config.toml
norm_eps = 1e-05
init = "trunc"
lr = 0.0169
lr_mult_qkv = 0.4
beta2 = 0.99
grad_clip = 2.0
warmup_steps = 70
decay_fraction = 0.8
decay_shape = "linear"
batch_tokens = 131072
Each number is 200 + 40 x the weight over its row's rms, rounded and kept within 0 to 999. Layers, rows and columns count from 0. The size before them is the row's rms in percent of the matrix's.

# gate: layer 8 MLP gate, 256x128, rms 0.304, rows 221-237, columns 64-127
# up: layer 8 MLP up, 256x128, rms 0.315, rows 221-236, columns 64-127
# down: layer 8 MLP down (transposed), 256x128, rms 0.308, rows 221-236, columns 64-127
gate221,096,270,185,234,255,184,273,131,284,277,229,244,220,213,223,177,242,204,210,144,253,207,155,192,219,217,167,196,199,141,182,207,202,187,194,232,210,161,134,302,244,139,186,274,275,157,165,189,212,228,200,172,188,159,166,168,195,247,205,177,235,205,273,265,186
up221,103,237,208,211,221,238,174,197,209,179,253,210,181,271,107,183,247,203,237,242,188,236,204,177,148,213,184,174,204,187,166,182,299,185,272,200,187,148,209,239,184,167,164,203,208,208,220,142,278,200,243,200,139,234,109,122,196,154,176,182,183,245,223,240,163
down221,095,222,201,222,210,159,217,88,126,122,209,229,187,211,213,169,205,94,195,221,207,153,203,222,167,303,285,258,171,138,218,140,201,185,200,231,135,181,188,203,189,190,232,246,166,183,137,169,253,184,184,174,195,202,193,156,251,264,245,178,152,236,140,188,199
gate222,089,240,188,194,241,163,199,228,169,154,90,195,217,247,205,285,178,192,196,240,261,192,123,207,237,196,254,233,200,250,168,213,146,249,178,206,259,165,281,180,121,139,230,194,189,198,241,148,221,183,252,249,250,229,265,222,124,163,211,216,183,185,232,209,210
up222,102,151,204,172,201,148,194,208,174,217,150,243,184,307,122,218,212,194,208,203,246,255,174,318,221,178,224,170,124,194,166,268,185,181,137,175,245,192,278,251,255,177,214,178,176,248,199,162,225,166,252,233,148,210,211,178,216,173,128,201,225,189,244,250,259
down222,095,114,219,286,163,184,201,274,231,146,155,131,214,190,239,175,144,175,237,255,187,143,234,201,198,212,238,174,242,201,275,200,183,203,172,238,180,197,150,149,204,218,183,206,184,111,197,237,203,233,252,130,233,234,258,218,185,75,223,178,235,207,190,186,165
gate223,118,240,238,168,234,175,250,209,206,183,214,170,227,161,162,262,219,169,160,207,167,247,163,237,194,195,221,194,179,135,168,205,178,210,204,217,204,187,230,184,206,177,259,142,221,171,186,193,232,212,194,198,76,246,255,138,157,168,278,118,277,135,254,240,238
up223,119,220,131,222,149,173,200,197,198,176,272,242,230,150,188,163,163,236,161,209,127,133,250,158,200,250,239,263,219,187,160,178,214,176,186,199,260,169,134,192,230,182,147,171,247,240,215,181,121,269,179,200,250,223,182,218,193,159,250,209,177,334,217,236,145
down223,109,223,186,190,215,264,197,198,181,183,173,169,119,208,208,124,196,209,232,224,308,176,182,215,183,188,150,193,198,200,180,154,242,134,263,232,200,151,236,191,170,308,199,220,194,219,187,159,186,257,147,203,159,147,190,174,193,260,201,242,217,159,225,185,230
gate224,108,235,180,180,241,249,230,190,172,157,139,206,157,214,232,167,182,244,211,233,186,238,293,210,187,164,250,173,214,249,302,280,263,147,168,228,214,155,220,224,179,174,211,225,157,164,119,189,142,233,241,201,213,181,264,186,136,180,200,221,167,191,166,224,190
up224,110,209,249,199,159,189,143,134,211,220,154,129,203,167,178,155,173,209,218,191,186,273,184,189,239,200,204,194,149,210,197,114,172,199,161,163,247,160,185,286,159,201,186,154,241,219,190,253,131,232,196,201,204,194,236,225,256,188,278,215,223,213,238,215,245
down224,109,171,251,203,189,214,188,125,277,252,170,181,180,186,166,172,251,202,208,197,217,221,200,260,286,250,173,231,160,198,127,165,188,177,229,191,171,222,244,215,169,191,210,166,140,192,247,152,206,116,171,196,180,271,269,205,219,186,169,183,151,184,200,189,181
gate225,094,196,217,184,204,183,148,165,266,186,190,159,187,228,212,143,207,214,233,260,178,191,181,221,241,282,260,144,230,164,184,221,213,202,190,133,176,252,235,197,228,250,216,173,200,193,235,119,191,229,181,209,172,312,260,215,185,257,187,229,209,203,230,178,187
up225,090,230,182,128,137,229,222,204,248,221,281,181,83,132,232,215,222,218,225,264,259,187,196,239,229,229,195,236,190,231,210,175,205,131,121,182,173,269,163,133,211,255,176,121,239,202,234,152,191,218,206,300,208,183,144,174,223,230,247,186,190,209,216,174,257
down225,099,287,182,229,189,179,155,183,84,156,113,271,176,230,230,168,183,178,221,215,186,233,251,168,132,218,143,153,267,179,224,206,170,242,201,225,244,163,189,143,227,231,190,266,208,216,173,244,141,183,240,194,235,196,240,130,153,207,139,115,240,112,183,178,167
gate226,092,260,209,184,181,176,191,231,245,234,219,220,153,196,204,190,220,203,273,300,199,187,128,193,230,185,221,257,213,152,277,171,170,180,200,211,187,243,202,221,176,133,255,213,199,102,272,171,189,177,267,263,191,221,197,206,210,279,78,226,214,162,164,212,226
up226,096,190,160,190,213,171,152,144,223,156,243,217,171,123,192,239,240,186,189,216,179,175,222,180,257,205,210,195,190,298,168,139,187,152,144,201,160,201,234,226,216,198,268,171,208,142,224,217,188,233,249,214,178,169,237,221,243,177,115,237,222,179,139,197,216
down226,096,183,151,176,197,261,185,191,262,128,182,222,172,155,174,215,208,207,212,174,153,127,187,178,253,126,188,188,166,198,268,170,220,102,196,172,142,193,215,263,215,156,190,216,214,152,237,150,173,282,199,194,214,203,215,193,174,166,204,217,172,267,217,209,129
gate227,110,328,190,194,193,178,322,189,185,187,150,256,215,184,153,282,224,207,182,220,204,228,270,221,197,216,193,206,257,180,210,238,273,210,153,234,258,236,210,221,207,228,178,190,189,259,244,221,203,256,189,184,203,135,107,216,258,191,214,161,186,129,176,188,167
up227,100,130,219,245,195,237,171,228,240,269,242,171,160,244,192,167,237,204,216,150,201,199,77,235,179,178,268,180,100,206,221,150,137,195,178,221,159,170,208,241,166,176,135,183,237,119,178,182,235,158,245,191,180,159,239,210,217,210,198,241,199,255,261,192,184
down227,103,225,190,177,211,187,299,164,176,194,171,237,325,199,161,235,189,225,234,196,203,259,299,223,214,216,177,177,253,227,182,219,255,177,179,223,286,248,233,186,206,200,208,245,207,237,232,220,219,350,191,163,199,185,143,276,253,181,208,210,221,122,229,234,164
gate228,111,221,220,214,260,206,232,217,286,125,206,179,206,268,133,193,163,181,280,164,175,228,185,181,179,189,161,222,228,208,190,188,218,223,231,202,101,223,169,109,175,213,340,158,202,158,213,157,179,199,163,206,229,189,267,222,151,181,191,189,170,147,208,188,174
up228,107,208,237,180,144,207,173,233,235,237,125,178,208,223,232,167,157,125,238,130,236,205,229,153,229,181,248,199,166,203,204,180,202,124,272,307,276,188,258,214,246,183,177,236,228,199,237,252,201,154,222,237,243,156,166,158,247,182,190,232,269,243,199,186,147
down228,108,169,288,170,210,236,141,258,244,163,165,140,182,205,199,152,261,235,212,246,215,103,179,200,216,144,186,187,219,181,191,200,135,180,323,199,250,189,167,235,189,136,249,181,225,169,133,197,180,210,206,221,259,113,245,143,224,185,184,221,282,267,156,234,163
gate229,114,174,157,186,274,141,157,205,258,213,177,195,267,228,186,202,245,178,195,160,220,254,241,265,227,193,250,287,192,141,115,173,307,188,140,203,168,292,235,171,212,211,153,183,167,188,140,155,203,181,202,281,208,171,236,170,133,243,152,206,245,187,190,220,257
up229,115,169,257,174,283,100,196,246,257,235,204,186,214,202,237,139,252,238,237,144,191,172,252,271,205,183,244,251,181,159,144,204,276,206,171,203,183,237,219,136,223,231,200,194,148,214,200,144,216,182,199,265,224,157,148,188,162,243,220,147,246,165,202,185,266
down229,113,179,182,238,177,176,159,167,164,178,138,203,223,243,227,217,196,202,225,202,210,223,239,168,241,177,202,244,167,146,159,218,191,156,259,206,147,206,223,195,194,215,171,202,210,162,183,224,213,235,143,159,227,155,244,178,152,204,194,212,198,199,171,214,252
gate230,107,223,201,190,209,190,226,186,204,196,215,196,226,169,225,202,148,190,140,167,131,224,205,187,179,192,207,164,192,192,213,232,177,248,207,246,128,231,292,253,187,213,134,143,243,176,207,211,195,156,193,158,170,190,234,179,190,235,145,141,195,222,193,130,173
up230,094,169,219,233,181,206,135,239,232,160,194,181,315,183,264,188,271,192,162,194,238,191,134,214,218,110,185,191,234,223,212,177,220,161,242,240,221,143,282,262,219,176,183,201,124,175,141,227,274,204,182,134,189,221,238,205,172,143,174,249,202,175,240,228,171
down230,093,199,173,204,216,166,162,229,214,217,201,198,177,251,195,188,167,186,174,274,196,235,247,201,221,186,156,206,208,185,144,162,115,158,202,295,320,123,153,172,176,232,126,175,163,217,218,149,198,149,204,264,139,225,199,204,146,209,255,195,171,171,179,185,165
gate231,109,225,179,135,216,196,160,157,256,97,230,199,198,150,256,221,202,216,272,169,180,201,241,156,151,195,169,215,226,242,128,266,203,195,126,174,202,152,221,244,158,267,215,165,223,184,252,223,115,231,212,217,242,195,174,150,197,202,168,245,208,198,208,91,224
up231,105,234,218,191,210,180,144,126,283,137,249,222,255,197,188,245,255,261,177,239,201,219,199,196,231,159,218,192,223,197,173,274,139,265,155,218,216,131,268,220,197,144,137,156,193,194,223,234,157,164,186,122,213,195,243,247,172,189,227,183,187,146,187,165,142
down231,098,175,179,153,132,204,131,232,186,250,189,224,202,240,219,279,222,211,256,201,226,110,243,133,208,187,190,177,126,303,235,250,185,152,176,146,201,160,178,141,216,147,160,221,287,185,202,182,221,159,179,126,199,222,253,199,187,206,302,203,207,150,220,156,238
gate232,105,122,136,158,168,189,191,225,231,119,241,215,255,221,256,250,205,207,189,233,224,181,251,241,181,181,242,146,204,187,175,202,168,265,149,304,129,217,202,218,251,203,203,181,189,199,240,243,163,197,250,235,166,260,103,153,160,161,206,175,258,209,227,193,163
up232,097,185,171,237,214,211,175,261,195,197,232,194,131,155,230,197,230,185,169,215,166,173,174,153,166,178,215,183,174,217,189,208,219,148,209,201,169,285,227,95,154,206,205,188,235,209,204,171,249,286,187,147,81,234,183,239,178,216,167,195,161,213,160,212,197
down232,106,195,216,235,203,180,247,201,230,147,221,243,126,199,212,199,196,204,95,158,201,154,226,179,206,194,135,216,162,172,226,193,194,236,122,187,174,193,195,219,181,201,195,196,242,196,244,192,238,265,273,213,231,227,201,172,264,136,168,138,91,222,181,212,236
gate233,107,236,174,237,150,251,200,178,173,216,199,150,166,162,174,231,252,146,196,223,204,186,215,236,200,207,253,168,234,250,96,132,224,177,216,160,199,183,214,267,218,157,156,213,186,184,185,170,219,246,165,238,170,266,173,166,208,121,164,218,245,158,243,210,215
up233,103,194,161,199,145,182,235,240,226,226,146,173,254,247,215,185,179,170,257,176,234,137,169,222,237,124,183,226,297,175,161,182,148,213,168,100,172,232,224,185,199,243,249,169,206,194,162,245,139,146,216,186,196,162,187,144,152,195,228,266,132,177,208,192,209
down233,106,234,188,205,197,205,199,195,199,208,244,230,199,175,297,230,185,231,160,195,256,251,106,229,290,208,245,207,182,224,180,183,170,190,230,194,170,160,160,158,199,145,200,193,162,168,171,244,185,63,235,217,189,210,151,248,170,234,175,240,204,161,164,193,268
gate234,105,186,136,205,155,227,245,146,243,228,240,266,207,226,157,223,236,102,200,212,237,205,152,291,199,222,233,185,288,184,104,141,230,255,269,181,183,207,185,164,256,149,122,222,215,161,126,198,149,188,196,202,157,95,194,203,173,194,143,212,155,147,236,212,146
up234,104,225,172,189,236,194,174,139,272,247,217,200,252,119,222,218,235,182,177,230,178,222,175,130,163,198,163,211,217,280,236,242,170,177,178,219,194,193,219,251,219,251,236,149,177,163,215,214,230,243,152,187,185,268,160,93,250,153,229,259,224,203,206,196,220
down234,104,239,238,188,203,225,197,224,210,239,205,163,233,126,219,162,161,255,248,203,176,228,249,221,215,212,229,147,216,216,204,263,213,211,215,229,124,161,255,213,211,203,213,166,171,180,168,180,282,93,138,249,268,271,235,177,284,210,307,221,237,175,137,201,222
gate235,093,277,206,249,152,179,216,203,242,183,239,193,206,214,188,273,201,172,165,182,182,119,210,185,145,180,152,218,247,221,239,103,294,194,238,226,212,185,217,142,170,206,194,222,168,239,74,211,144,170,255,231,118,154,202,247,249,231,249,202,262,236,197,177,201
up235,106,190,177,175,101,184,141,274,184,166,200,153,226,190,235,167,220,169,204,134,190,170,237,194,193,198,181,275,208,238,164,181,262,211,142,235,158,212,185,198,168,226,221,255,234,197,188,220,163,236,119,205,149,204,176,227,224,178,221,173,189,214,221,137,152
down235,101,162,252,176,184,168,222,182,225,210,186,196,178,212,244,242,164,222,215,252,153,227,252,231,248,244,181,170,142,177,209,176,170,201,289,130,240,152,242,165,219,183,141,171,192,245,128,167,224,359,157,217,174,234,145,213,236,204,243,253,218,187,237,249,234
gate236,100,254,192,240,235,197,182,223,193,130,239,182,160,246,222,244,196,174,147,122,220,258,268,214,154,180,205,234,284,140,263,234,133,181,140,196,213,192,279,151,182,158,155,195,217,227,204,138,183,131,218,251,204,191,151,192,184,186,191,207,239,237,173,189,217
up236,101,179,188,188,156,170,173,184,208,227,193,222,221,207,204,96,176,160,238,261,202,183,189,235,214,226,170,234,233,108,202,213,199,154,197,225,168,225,214,235,192,245,223,182,276,201,273,236,116,175,192,189,241,189,228,220,256,152,242,182,159,202,228,152,200
down236,094,152,186,230,217,139,136,197,137,182,169,148,255,153,203,179,146,238,204,182,197,174,198,219,214,192,160,216,239,279,108,163,179,268,267,186,213,247,173,247,139,191,193,228,203,222,185,273,238,193,208,244,170,203,256,283,227,172,178,123,191,211,198,278,257
gate237,100,241,206,117,230,208,201,153,207,187,180,147,191,168,219,279,205,153,170,230,168,187,221,252,193,254,215,185,218,220,262,197,212,220,262,220,164,225,187,217,179,175,211,106,189,214,211,225,177,201,255,249,229,177,197,161,147,164,272,140,220,184,150,205,191